python train.py --n_kv_head=2 --head_dim=32 --d_mlp=256 --vocab_size=1588 --norm="layernorm" --qk_norm=false --attn_scale=0.177 --init="uniform" --init_std_qkv=0.0825 --init_std_down=0.0412 --lr=0.00823 --warmup_steps=200 --decay_fraction=0.633 --batch_tokens=16384
Each number is 128 + 32 x the weight over the matrix's rms, rounded and kept within 0 to 255. Layers, rows and columns count from 0. Numbers have three digits each.

# up: layer 7 MLP up, 256x64, rms 0.32, rows 179-225, columns 0-63
# down: layer 7 MLP down (transposed), 256x64, rms 0.0828, rows 179-224, columns 0-63
up179:109153160121170105085107123173180133140133119135170108194101130134068164137154190039073122100106095135124184104106074162123197106096145122137126122149111143142144133087114100085112128205144155
down179:123118152179167126133115112073096062152131168151164131129192123142167125033082035133149107125123064196142126124082160115124128074134139135197146100139123083098162151144099134086138188109169134
up180:121145127144108116082094086124138100130161118160166155135055102056113138170139130122087134108051202121151169125111092108160138149146165084143108134130084110114149172122100143081170145116204033
down180:090099107188072127109133025170078135147173084133106137194128160115115103149158095085158152108132164137158178129108153106134173091179130110152122114056139121113135085131166117179116124153116087
up181:114120114154142183116082128166098097120173153053167084114158149159193092108162168033127090113140180113133146078145208115077112176143180120111163103106082150157072144134114115117147179195148125
down181:083067120110106079056109124157117084148118087130108154109103133105181161100111215058116088183140129052134102139179193194158183132147180101101170111116137139123094123126139189169082167144151143
up182:103132140127128136132109118098174099127090117067151182108141088095147156100148126118093143117225119130153118080102107188163168119132120161166147102209127177087165142168120114160110142148167192
down182:155100101142175169113082148142101149120138095141134094198153068116140138162077163131109101069086161127125107155140062085099169144130093131161138147155125171210126112158087137102116117140207154
up183:178185090169157109106172092095159078131140074075065096103080066085155168172209153083108151117135121146117115168141145075140123180159076171079138101123148132216139114096106106172133076171122179
down183:164140047090140230118103091120116060140157223093111085151168141103138212117061172128139189146131146195100148032062090093092177159116057148127166088185239130133182097146124049068162099156163151
up184:162120136083139116173120144151127143046063148137123098139154066131088157145081110099088150129173116099028132087157162136173157134184101147048171133120092118127176083128074072124189119160145102
down184:224097152122109174127110125139093137101078171153209130113107067143117157153146122114153112124185155124059060106169132140160111119193065161150154073147122155166161093128087102104115133069152153
up185:157122164146159146150078129140100084164136087132193140136124168130153133143115089144135146126102128148141090131079108159125120112119139170105133176157108142099100120098121128095145191121116116
down185:123132130141120104126150133124121109152119127163120111113128100118159121106119166128075096143132152132100135117123134158167132117090073081124112093136157147131119127139157138189138089080088094
up186:141153146132136141109172095179080099143133142162135129079117145139112165122118094110152073157146154138145150132129177163141150138129108103143141099124120139164128138109131121137081110170099106
down186:142140133125116123129109162131150157096117146105157134112143153113135107117106143125144147122087138108123097073113111136114122129130151134133105151137083148101146106162136123106090143124143131
up187:114096152124166138087118145093135168070153128145120078184104103024134131109167192141114089116108075147098101009120092136072193166153151192124213170101108157110088122153120114135141183171148105
down187:121181137195212017112090112183135056140111125163130172204095134144104210145101117196172099127094082168160113124133091073191126122152100140092160136098092177126139124157141088056110148116192160
up188:134134076150123065107104109144124104068184122124085135131148110114108121128156137136117114143118139111153124206142112143120200168103137138121078121121118202099180143147102088207117130122196144
down188:097093196111210111146139134160131148151111122157166107135106112164128133120117118201149147148123175200138119091118138108140112097121115137114117142149151094124069048163112131121123151112118136
up189:152140104105147127139123126132125180066099108072178122081087104104099130120158172088094125231161206131181103130168098122093123107055124137114156128170145163181064094187129122139193175189163120
down189:115046096089201180140191150137141102112127144156119187110138171172067114110102164099058049129088167096116121080173099171121224201128109118183088125172114139113077168125102123115143123165097163
up190:133081130149144151103134090126091147078152050178080130120060119101123068140210124135119151112112117195138144070095102085091101069124159152092105141182117162119140156102110149110106164148207138
down190:096165148128086144145122113087097145128115144132132161126085115144101102154125086136140085176204112195148073135153044136063180110163129178143134135124092221172097127077056095154088104191136133
up191:140086134122169181151154130158144127055120102094141100108111041133184105151145172106112153134102118153109101115101161136132114142153152136116133121106158159085103133164153069120146134150144176
down191:112168128145095167097158076166147081134119167149071106173138126170153140145109062132123126092163142083083158128115160109089095115177152128099153153128131142143088102129075158147154161120129128
up192:122126138132073166129067155104088097149158034097138156105158142113094157134148177160164156114116189155126131094171071188067127079123075131100138119059064110058125174103129158162149120103093121
down192:159141104078078080146128146062196090086139169212089076127137138102098087055118141155147165096157102153078090142098140122166155125114196190196154141094125131112106103137126144142175124150153119
up193:143087102125104180130146127145184100144145115129073138179121169153049123167111179120101081114065108093136155084182182155124182104171119137160137137140116106156153197150109165102128099160163147
down193:151132146131181120069130137103197116152099158143097118117109145130192149109100187119155150167133054113095113154079081077120081131127101117108200064093129150112093098085055178136137151117107167
up194:134189146085105153015095112146089119106133101112082105146166104154113146147116128067073185166146086126158123092149094083088178131154154200148104156156087155151119160095072104139124137135108102
down194:071074084115087155133092150172166144126139107163131058128143172101112051137161173127061115166112187128099132181157158162120146090052150099085206143144140193118150113087133160136114140103155135
up195:175125144132144121122064136150169112145134107124092128116153128174085162176123098157108119116126114135140129122125139084098118127089191113140175111151087150077123110135126067107142132117137101
down195:134141096095142101125190177125124147126128137118152077130139159092142092098125152118145119160157159120114135154130163173125128130130066127108122129106135110162182152111110168141082109129142111
up196:149085112138118154131145118113104109108107140135092139103098133097142100102158156100118131125107132076132121152172099107138116151166180134114058139150084119127103156126144105139148102158169136
down196:131135114089124177132092111134127101107126170135140146111149092158115160076166112147180141114097102125163151141126128142122086124125154159136143121134096103109158175095090121112119138129123129
up197:113132191171143082095129186129109147170109134157152122168097127123142109096112105135114103140106179119113097113101140148134139129172091136122156168136096123153165169087163063162150115137082106
down197:110103113124142123149143124147186083138148097067159118113114088143129135132137137099112132103069101135150114123134134153121132112138122167118139083077156130132089156139137144144142126060129081
up198:104172151120097089123195130073080168143153132141063044119105178067134127108153151047136123094112116145089114066166173138168179153182118191169078164113138136116122125125135168086195130140148173
down198:161108117089132147127102172140105089069122162132160130166099128139112111095109130164105122155121118118095095134156084102154168150145119165124090136148108059178118156125128111126090143190152150
up199:101100148172138155110185072126095151101157105109114128049056105136138154188128140107087128114168145167117124106072130142144120052151144113071086104116136120093119114134187174155169153141113168
down199:172099103100075135076076109145158121108111110110100107092111121117066082118114140115126149095208136133121106121135128148184098148101125097174157105169088160099099143106121123073197077095152177
up200:082123116115108076177139070139110107151179148111159173093135128108160165106109135125097064140159131101161110133116104089134123100172180152124141139112083112152166109195148083150072134161156146
down200:125197113146134138116111168094121153169115122164086092125116129127124099176105146169084193130124119117098122162123135146156137142052127108141151156158121094184051163070060113106206158123093098
up201:146151128133064139129120182139117148192155136120118107148125121099080108110119038143131123107106122083084110120164109147121149106131126176132117148126149124090072144167213116096135127164132124
down201:092142166101126106091148122106159132083134147128124063078172124159103102161122151146131154087144104143121198143093107150152144107109134080100124144145135116094103145126130120155143167128158122
up202:096102153136109094132152108097125170197107102045157140174129131162118098132150137108129098136176135136129098126145142147055113098103069178130146118044123161138071160055194105115133088130126161
down202:156153177146186149073144176113098130129140166075089163083188055054171129085086078128089146143162059080200110127132160086127161119139138142085140120115130111064196118102096145170106108101153209
up203:137122140114152161131141105104135124101160111123150150150138169104140167138101098160117095122157063150203149081107119132114128152110138140117179159117118199134164128075145043086159082121078056
down203:113128075160120111124143112150132122104151201121107143118101140131132026144103132097139107159137192159163166108177111182071157158166151127111091121122159121091089138143149131108098146092105184
up204:168204096162079243157118175168111071137102128122196170142191082113153135195104092063125107077104153097178115124155095140108107177080018063117082125158181153139122255255166110141158152142146040
down204:112166115150220128111116118215162006161110088083133209129211119156148099163128079000000192087191171089169072144219000247089073071034196064033000058077253161168113205184140166125098220245135088
up205:200160168163133162145138124082180092126101128058097132196110107113126137095179111178159081129162126169156140114118133151086162130128089163102092100129120182153112120083139120154146065154112138
down205:165141130173117130114098204173062125151154097178095182144132132188129123103165116141113122143087035162148119119101147164145076183138106139143127159130109153148046119133085127132158120137159062
up206:184142085197115137123108109153123153141101136072185183172150120130153083138126151119128116187120064143105066157088140147077151128087148101094126145115159168140085165126126111208074129158128141
down206:090152176141083145087117101116155128085103113114154170104107117085146142059138119083125115114079162072117125088151089131139105105143161195118156136163136101129134171101124133169110141165124178
up207:154150136126107136128097122119090102153097133157169088118161149115127142122089147169123081128142137158144160125148176055189124114124109140087091085119123111107119122152101122128124119170111083
down207:148096136115120121125140172153126144097123090091118123160083133123110132158153186091119166112149139131148128111134147172089117135094110114132080115114112114103128132116172140113110167100135173
up208:121149094107174164102119121166082066104086164124113156133054084143150121124110133100113072159109123196133140122089122172114145111152097109094120152136092153202091179139112113129099136091120155
down208:134058149126150126117140114107178089151156123135169141098165142113155159087115099086186133162151170102186049102135115080160134113165135153083086076139158094074122042143113138132177137101132111
up209:156110036096079157153151080031082082141106142119134190172152162121112155084144086088206136097118120098190047142073114119110166146146164181138117200084119141104110154121188039139160105206141122
down209:092104128089158123162090204150141153104155185111143113072137165161133105162156113154151070167183077145132165181153168170163123138094102082124128080061096176109121052117149110108145144071161117
up210:152155172095135116123168164143139155149079127091117094120149110080175117124050131134116044105141215064064187126102123195154105173111132207170109090088091104079134127146169095121129122119169137
down210:072144122087151118139142123088185143037118153079190138148178185127143126151153115108139133086092106112142133165181107179065111083076190176133090185138101131190109146150138102109139122194125093
up211:072165193165062123183118214065139117156145150094121134166157132109181110142141146091142161146080091102112106085149104148100168159103116188172123106145141173126118100125115141146075114206083157
down211:073073138126103172161109114160044103182124127142145089135144099132098148164123214099169082098119135193176074083168187127104167146114132095106129186105100118068163119172189079150114138089123140
up212:115037151097119175144058177119078118118164072126110121124154145087189143162157178042141097167111162119146152012111126092175132123172108107126125124162158174121149123082139137108062116072107085
down212:091181125105031103129080123090161129121155126130074125151140152157125091097186179145178139168089107081098086085169074103134172069157150076130106126136172174130117067139221137128088132134094141
up213:148147137159172154153145069102148089187104111137140064121142064019120108110078085115086130118207113090164160095179136138172126161147083215158112069119104123148132122117133100154126145094111164
down213:125154153079068180084036120130169144176170129165123129148133133127152172106131166101157142175130083183063103074108071159144103102116124112140159138115170191156204134070114066102160155137127109
up214:104134156202117125093131135091140143096153159158115133159124156125150145150119114156108140110179093106097132112092130132189134121176127170102151105123138119136154074096089081094179078143150123
down214:097096136125084165137131132167106156112147129147157115110141150134123114132104130104150105140074149120142129110167146098124131146115120069176113121116117137137152146184121155147089142164143122
up215:108138142120120088155100189117131107138105115164121118141099107145099087179163119128089066135167130126144129112122091143119102106044184145174143134135108138119169160137125145138189117158100157
down215:085133124134105091137147104142109118137131108118138118134144179168120127107103156086173138135142084123155140132156147133128147109158132145123108078121120169118206112138124175159105102079146131
up216:167182113100134078128157068184130180131138146102122058099072168095121108135145193080159120102185107072094144111130152120145190092160115112168078050069112164165131110107087135134164147102164140
down216:144135117116200119141165153131139147087138078165075108041126138139149158179177094139054089150084130155108136123147170161209084137142101177074133119200176080149077120149100105192140171090125162
up217:161080160172137115074187066080192205161089108165072112166187118162137169136150098137128102158094085153071167097127124147110147144076129142130074137119123125093176118118158090123152121109141202
down217:090048121162134131126137133130083098117128076090167131131093089101142215148165145155116158167104131108158096154154168157130085123171114130123151141150119094143073144100129123142072149129082102
up218:140203189107099117157130096079164119122114091115086093157085079124151148190104206087203182113102128135109083061092125165127099152158088114109181178103099127159176087124156095128172192087165156
down218:082118136122168183163112136081077132042099158099122148135065205145117160160174144146153094134110142108141171114170064109097107105123116114089091139101211094106110107104198085071133148176158089
up219:112147103102145148113151127094110135183120089069116079143097145039168079200106169147114149082085067135140126085098206101102114124153119139113133190063181128129151137123189114165126114097112138
down219:094197128149123110089198153125158086091138123151143153130151153098084129099171138164124193050094153050105140131097101081101160130069186109103131148164114101112124094109166152204097086186096114
up220:129189131131170106142133141116130086146149146091174155104093086138135121138105092156122120106132110130141134138084070090114138123158110112108168129132148164113112104094110105155185183122118150
down220:100139132095145156132117151097132126119106132164115088125125181123165072099117124118148136111129119117160144130183125093116115171105158114121113121139143118097101144160099178151156108161152149
up221:122123132190095126164147143115166116167132149134099130153148157133131162104126154134131124107177140125149146129069084141096160175115101166100092129125091120088149109100156123144171083151160114
down221:153143122087106135117122124133087095110164172170123110139091118130113143143102119149166144126133096139128121152168091102132132126144157117122129128105124158120155097155118158131098128097117141
up222:135113069138122171118119132095120169041124150172068208101111103183155114111171085123170156126120082121054140149151130135050125117125107133084122158144115129179120161109135120101077183117109126
down222:111117113091107174123122095122111132118117092117123127123147128096165099168152154105021062164061139151169138134105134130075087114152152100114058143156125064127148196137177109130131172117127148
up223:142123133104125134110095159134123125180096122140150117123160112130113107136117132125136116131173147146092113132093091113159125062103089125118158120138119117179094116155108117127154152164090120
down223:096140101097139118140146113125142147165112155133141136113167131130129153101078165143113121086113129153134159133130152125151115119110158099142122132136115147159137143147150107148164118120134166
up224:093101117128152101127180107095155140083085140134157072101120079099057151150169099153100039225138227120198150093103133183090137146091125096138064156163214125158117134147085139093166220196169201
down224:072051169152000207104138000088211202108170116108165113133093162135033162159069123112085188210106140152116150062088153167028178060080161132178071172127127148100221237063152080115114094111148147
up225:141185133164080153058164079144157148140130166136085135170126146118132097131070120128112101132113098146130217107147135123139143126120134101173112156186097135112128118130085118147108181151179098